config.yaml
n_layer: 12
qk_norm: false
bias: "all"
init_std_qkv: 0.0261
beta1: 0.9
batch_tokens: 16384
steps: 9620
Each number is 128 + 24 x the weight over its row's rms, rounded and kept within 0 to 255. Layers, rows and columns count from 0. Numbers have three digits each. The size before them is the row's rms in percent of the matrix's.

# down: layer 4 MLP down (transposed), 640x160, rms 0.0353, rows 337-356, columns 0-159
# up: layer 4 MLP up, 640x160, rms 0.0615, rows 338-357, columns 0-159
down337 013:148122152122128162098141166168138115137133101107131129116136114101130124199141092142123150098127104116130108121182121095146123084148155137122134151097141107135110095161123146139156139134137110143161164140140122126178094124140148139111139147120153136098109112100162144162121109141146112175151120142101125110125118124146112121103134131095162144156107100127154111128119121122122136155109155090178137151159087136098135131106105078121168065162088071139114117143149178096162116082130146
up338 038:128100115121131097111122138152120090078159127141122111119166148157107090118118090110115123164145113125104091115131148145089120087156148110119119124149089136105142128120145121116160113137121108126137135127143157127112122120152102028134119124115202174170136141132134140120152124147128157113110152133123114121076123147131109121171149107128118121193072144157124099139113157133162158135145124137148141109101161116138120117124166138153109085144126147144117144066144101157089146130142122
down338 016:135124126153126130108129125037122138128156118156160146124150140139081128113125112138125096099114125124132127137112102153131145117134066170102130180167098125108137144135084086093122132116115089091129150149174130146080119129101094136122090143085122071143133060128134107142087139138079121095116108123125093115137130114121116108160143094142132151121152127118156090094127119113139083129131161125146147097133120133109095109108132108118106095137127075115102138118149125133139092139124126
up339 156:146150097101145136149115094168105131127173145129097160092168129144113135139134143091155149116149127142132085132106123094087143149147143143107112072142134095145118095114155115115135142123111105152145098117114139124112160083112099114129051117111171146122111164136153110161149101136143119135145138095132139116122124149183176146142089121148114165151129139136140154159106134110125131147152064156152146141139075147144169136103151102151079115117132147151118115100113153139128107111170126
down339 191:140142205124129118093181153135140171142112106140147111139143108150132142119146140164110121122107106134132149138137127114221101111107145155123157147094141105083114156114145113145079116135102150125121125125156099121161134144123172110108163168138117089117121101133122127097097149140106124127105109158115138120116111104134132157131137111091109114132134104137109107112139107143145129077129151130157088091233126129116116119138147119116145151135093105111103162116163129119116153143126129
up340 162:139115125148126131104188074192110145115123135167103078127098151107115158131153116114148189123115121132122140105116164126108141138126133137139126117126122117133135143095119119122142103156122145135125180176143124122110127138157165140150113149129121109110128182117120118100136129145140147114099144086148149033152125138130138142156111113149142155090156136102146132108150140062124117145133134140134134054075135161149102108092123137116126115114119172138116100132127119128132087151113140
down340 254:122136138109151162141066161064125124145111139127134163094193109132139095162110152119139084147142133154101131161130076136069115128103120140095113135086133116159118118149137116122142165066139111149162092120149130146175127140103093091131152102117145117145131096104158107156113129131068117144170127151126102149140129129107125118107136131145121103143118122122104128131115149163136101115109122112121136199167150083146103142148128129112120119137113093144146125143143127151135169121154115
up341 041:125155096145126111072144109140102199154123151152131122120093130176142170150172090121130140151152147122113116107101130134091129153110122176128114157165127137186119127109071141149137119095143138127118105108139176149141104109144138124142127141135109163149164152060120120148136127142148121135117176154136128126090134083134144114137104106147101136153139132113125123113133101146141160127113123145103132114092197106137116109114189126117133092150119150129185137096130130140166115132121130
down341 017:140144143187174124102119170102157107149159101140111142148122145147134084173118128156113105063105128089152103132122082150200141086113112173082130132114131125096130093127121131139148161117108142142135185179139143137143146120160130121129108116098118132122121103092171124134120109130121114143081112128116144110150121091173142121128097126125135124094133122138125104105159131150134123135144177141157119153138137155135132129096078119150121112129090109117136113096139179120147086133131130
up342 029:126116147136123161144123149109139064112131083115123135134129127132130118113116127125146116141095111091112148142127133125182140115185140125143108117133174106174114121144129126109198129158114135157120151168111167147130160150119134189118113120130122103113116119105133127120124140127109099123149048119078126141172183164130120139125128120129102123135148134086102118153110131121130100098136142125150127130148083131131128124139118173126135201098131111128139114091188187126125149130130100
down342 013:108108103096101103175156109219149114156146162120149103154145134135115135081128120101146138200120133155122130131124115112136088152163139119174163115128112118178130178148132136101136112142157152107111083136115120114124088127095077148146129116150120125146124129157091122106136149134144137112144118169146112122119124142131127149131156121140108160095100157122116150132109155095132098122140119116123148113125157121099134148165161150169164171141127148123150141135125131166138194100130110
up343 107:156114111126154132127129090179104115127138135158168109160133169163094126125158133148130149146154119118179132136120140104055114119127162137093129119143118082137125138110138125101113128102112101160129137107107108117095146121157102140108153073121123144135145176146129141126158123167129132114087128119164093104162159147101147163145129094142121156153123184109162107096106173099138147113128117153143152111102134171164114117122145148110113111118094198145140169129136136103108109138143155
down343 092:099142133113126137147155154148186135128163130132110127128120129111120135161113166135115122154106127119104139132107126111206136120145144141119133157117171141139109150112097134143111103169173141109117108110184131163166123132112194129111115181076128124113111088140117115153110121089097132132112159148124164134161108114128152146106104134133137115138128076134117112105093086140131114104104152115114108166111141096102142088128139119143158141161132057138112097076147126166123127101139142
up344 030:140133122130122085169146119132124143148132121135097112165138125140122153164099133125085107145140042135096129124071131154112133103107113106107169138116087117090122133094136128107122136129134105097160116109122138123128124128153128069121090125104167149132146136169122114132113110130139142129132246139124126126125123150124114115141123130131111120106097115159132060107109135144138128097122130129105111126102137124122118134137153158187119083125118144139137140073135182121109135104133104
down344 013:143130149126105149097166133035168140104165136124158177111121153115140138113131153157140132094131113105125168137115128141120149125080088144106153120081103116144146111130102126123150100136129128088130173120161114146085119148139126132121120125116158104171103124079157114136123124126130101118120149116141160145131119093132116143130116139137145160148144146131161113151078152162088140110142123159142149123125067134158170103147146131123110126138127063177130129134100112124149125171113175
up345 051:148139119138144099151142125125136164135143147120141121180153141152165079145150112144136140112133108101134167116090136124085118107107145138100182094149080131026140134120170113112113123098110121157086141124126150114108193123153114175138150108130156132133113149183123128098135125144117138104125102124190117114119140185139136127126150134137144136142068146153139106107117158093172097133137132137159124122127122158152126122151109095118096114126120142135151118102118141119153134144119134
down345 016:150140147106120164115125131147138117157119113150155166117130153151102152145143072145133125153113129151148151120159142132147140128113131166127144177173101150158092109109094125093138160166130115082138161135118141171133132123111149115117104156068152109149155124091178141162114121161110092115192172131126124128156151175123118136167138104137143132165144097138170077129104160143145110172128149128117125129131085134125114138111114122145157085147138074128115125115148131140120101098116149
up346 032:132138142110116144110105127133135068075160165146127134195134131178123139145149130125114112143131127181153097151149125139157119170120126164126097109106116135121175138108108147136182140125140095128172106151135177163129110124150147109127156104143087163157137129095127122115152114135122155131110104122153126129063115122126132121116128087137140117153097128115139169139121124152152130129128127129117137115141137118128120160114145175090120189124140140130119156042152075126160130126152145
down346 014:120115136122112117117132139183101106087118138148121131094101123148109105124124150154130085158164134114118135086118092100125114099096115103168146136117136144125161129152101108112072124083099135171129119149122149142111167084119105123123144150153096114178105136113143105164109128135139135133108125129093139123089112121175070109107132125119125152090164146112130128120127159152120136132161113149101100146186147151156124113101140102157123125144128204111095112093110093128142092082109121
up347 041:129129105117133105115132109152141178164112154135139119225147113106138185123156144133124145125148158111137158127117133099103127111127137127092147099141123137133156135140203128134077129141141136118132133137136093095125127116141113161144154123108123117135133126191125138136123138157135146111129156157171111123186128128140158143118104112146130137150098118132145130135122143097134127137230135143109126118110144141159132139126106097145109106157102136127172140138124143134210113152144109
down347 016:171150181159137158147145191131122082093132081117159139128144130124129148150126087188108151093100119123146129137126109136153151091154153130151097186143129125125113116116104117110118140163148125136105159141128131137161127120120128102111120136111168115116105123098150141148079120119110149123165143145080093136130106109120124100107111143086128149133104142108120086091127115136163136125118150100138113143106126151098141118112124115106178075138086140119134095118121179094152124065119110
up348 032:143131112134140134141146110126119117109095082132145119137134146107137123095172097136140136141106125101111118118157132100099144134184151125119056096165154115106112121155184135126093131101112136149082139130118147108129134137130104155128104116124126145092138133200129122128122133138116134095134070125141119130145191156137125146109135106121119132176127144085133115099112156094161103119161136132130127115115082160160123106142082121121130076119119132145147114053179127124134108142087095
down348 012:150130139119106153134130132122141154150143082117174134151133146135121143138151104135127125125098103153130134108086120108158123094144112182131109170166108135158137146145087114093150110167165077131156119147162146165109136147138156145090165131097146099139127105118151123134085121156122116101110129160124114065157096137145102139118113101158165148138095161129131095121152124103164088138112157111145133122124112113095096119124100097162170094180127093118103094135125102118128144132132184
up349 029:133131128105136153134124129147128140177143162155146128158139124106125091125134119123130139153132130193154147138163146109137116169163149143125102097096150131123149136155182145102156128155123117127122132126125117148116106133150133023134130103150139178191123138122142134121136107129108150136113108119166115126173135152129129137138160116130162129145137146162124206106099176148146137119129144120116147114110097148134135136131147140151134149132135150154112158189194125119113143131181134
down349 014:143104104125131144143146156138129128121133149163165152135178098147093162159129131165133110193128169150134182117215152142141109145148126138152149172122174108183139157169109092117120137110133118120148117123134145145109134132088154114141136138152123095155120126150099109145138107143145123134128125154101159125172164149144098154138127144099133154130149131121152133112112138150169103146161140132120114143134182160139125143148148149168154147146174129137103171127174110125131111111160135
up350 027:128164118123112126106149111124110231112160151153132128123102117153142151136148117124118117144141167128136155119156133128123130143084114153136137096122131137205111135112092148146117115119138141123151115130135084144145124109130160066136113138123087137095151122097125124127141121128149122130129127159121123121147140070124135132129098076144121125108151128117124130118137128140128152109185121141083131118114192121121122124121169117096132120132134147123123144085198030112139121129129121
down350 013:098129104148143099133125137132153059119163124157114099112113122166175081135092129146150105118101145081104078158124104157141103112148130114132128087109133127087151086139125122144098144097123136137111155163154152131101130118118121118157133100121105138113080164108087121124168120080147122102087124107139171105113137094167119107106102129106107082063111125122135085083130143124122143135108172153135125135135122126124126124085100152142103123138115154092082144124139121120129116116134101
up351 030:130122130135141106124118139135133137186154139134106126158122135086144169165113122125111115127128106115152150122088132133130122101166116124127036181132121149144126127120100128139177111145112136130136139135127122149123134124130120116136167142119158107143128127125126130130118130149128119120115255124094134132058110124125111115139111147130123114126127124118103133130116135141129154124119136142116132127128161112129127102128169130063119116129117128130109121100093059147103144134126135
down351 011:151105107131132096139142122057150152105132125106129122114134125151130119109134140118159156097123096116112156135100140150089141158135123089111108065113098099097094116107139148116112093119116126124122102167135132108102090152132021102153098113138130128117174097110122120099135107102107149095125136076115152128108120094109141130090149088129126091138131139121085104134121126148121135092116118091126131144102096130117137139108119110069095126097139117130155144153105119105135163163111114
up352 036:123107161107130115148129146126138144138167090115114125123159122139141103107105134124119109136130098104120158126119131140188135085149142102122058126073123120101119116144202119105171135149096125143095153155116201123109144150127118064121144112095169100140106097194122137105110118128111120117125116127113129125144141154112104135123142188121132118120119138130106094136117148131123120110105141106129134124154108139126140124156119088151120101126133130122104126205113120128119157122195097
down352 016:134114075122086110133149120157127093129130141123131109109162126151087156079123123157132125191127171133122142157149149160076116185147143087171130119109121143128102144126127142100097096115132145139127090123160153090111085137083089116145140133142158104160140135144106126097160120137125143094148142127153134097141124131081122153152166124133087168120124144113133149113109111100144118156138098116110139137117150120122140150174162171124153120139187143132143158137121108140139185122166121
up353 028:120115134149138130130102157133144109182114139125111140097119139124119134152117132124148145094134119132167133141115127132143116131156132108126192174149147131185141117134106119131196123137130140112097141139131024141113146138117118172119149118141122122187119138093129127149118140130122124141118236121091129136093111138118141134150135140123138127131148120135137122169119107136109165136139131130151131136146153114138131130140170201129112205119118113127141122155112132145120119134097158
down353 011:149114098090079110132095123078121165109150136114123124109156107104114097143132165113148129090143138083140137137127097136109126134141142075131124094116137090121110131104143138157077106140115166126137096122091102107134102120119114125155111086160100139111116134128124133118142151122113160179150108097104117152118087121097170116124126104125115116145116142124064178144119144088115121100102096074148132135116117126152142143129139105048115127108145113101128141156141158119130179123078131
up354 035:129104143122112143097115123154117117144166141137135123130124144123114189107154130134117105133141144114097141133178126152146143190129111155147160169118151136095122114125134144147183143133117126133118134117136096133135065127127127144135114144112111133033146110161118125130123121126142129119117126148103153135084134090115110131100116177123076123141143114090115155122144136146112149145116128151079124123147178128142130128100122132196155122130134141122099130187123117127222142131159142
down354 015:149141074197166105136107128118111150127142106138134125133101135155102152125150188172137099121138119143130122147082122137125139135098118137125111121137130173092150092115147185136113150119121161208133116131134160140147122108152098112114147127152147153131136143135143110127131155113145151076095142133143150092105063094117128128088123100136120124104180163132117127118189074147116157122122092162114129146140164150144118113158144139133146144118143147137159117103107124112144124159129122
up355 029:137117164121117111140127132094122135132150100112127130137139104148155143159101132134101093112115137057089157130146128132164139099189115119127153150097153130126097129130104118136175124127097128123093126140106070132130133133113142082129167135101105072155107095117118125109116119122126105121126112134091144126108115127118112141102101165127092114119147103123097050100131147120112085115086136129098120147159141129116139112118130063082121114116121117124063109083077144141122139121149102
down355 014:166139078135121080147132108142130118104113149119125122150104148149141126097137144132158139176129150129113112142122142138112122165112135070148118083131136150109132105124141162114108083128133172131115112154124119115130088147116093123127111109158142165108138174114114131098157107107147165081155159096171163071119107133102159159093157098167098131126108128146131168136116125144122156166156092121109138130103134139106163167171133149111122156108153149125165140138088105128097170165142124
up356 035:119132131118123124137129133161131181162158109136108119172123114118124200110122140122100104165140103133119100132073132140156140117125127133137078139081128136142124112135184143125111140121118125137144133135129133135134091128129144066137124125120135131137140100135127143132108116123125123130103125167095126127191132113125118138120118150137123116085139129053117173123121103161121136102081126123092132116130143126127134143139152147151143091129130138129157139121236057128186127121157105
down356 014:120099064133145105140141113109155080102158122112161121115147111159090120126116156164119092140135131103130136142127142146124121158116104112145130119055116127094133133141115162118073123131116155171115112149161158102116090096095068129151154117136099112160108132176120104111169097074145129098072118125087157126141109106125132128080110121122112146088136148107074121106126105125106150137114109131126134152132163123108165109141136118127147141123149139152133127108125105088146176111122121
up357 040:114139161127114108149113151107148086149111128102104141122135104117124100145073176136148130105131150145124135134159118131184117115094113106153169105087139119047146120140084123128136144131141136101120119131128126116118114135120157121115138134146111098180108110118146121125123109090126124162114130112123135132095093102116141129136134183132152126049145121174132058153138093140099110123113131109142112152175112117094137150119124132076125201122135102113108122107098151140102129111122147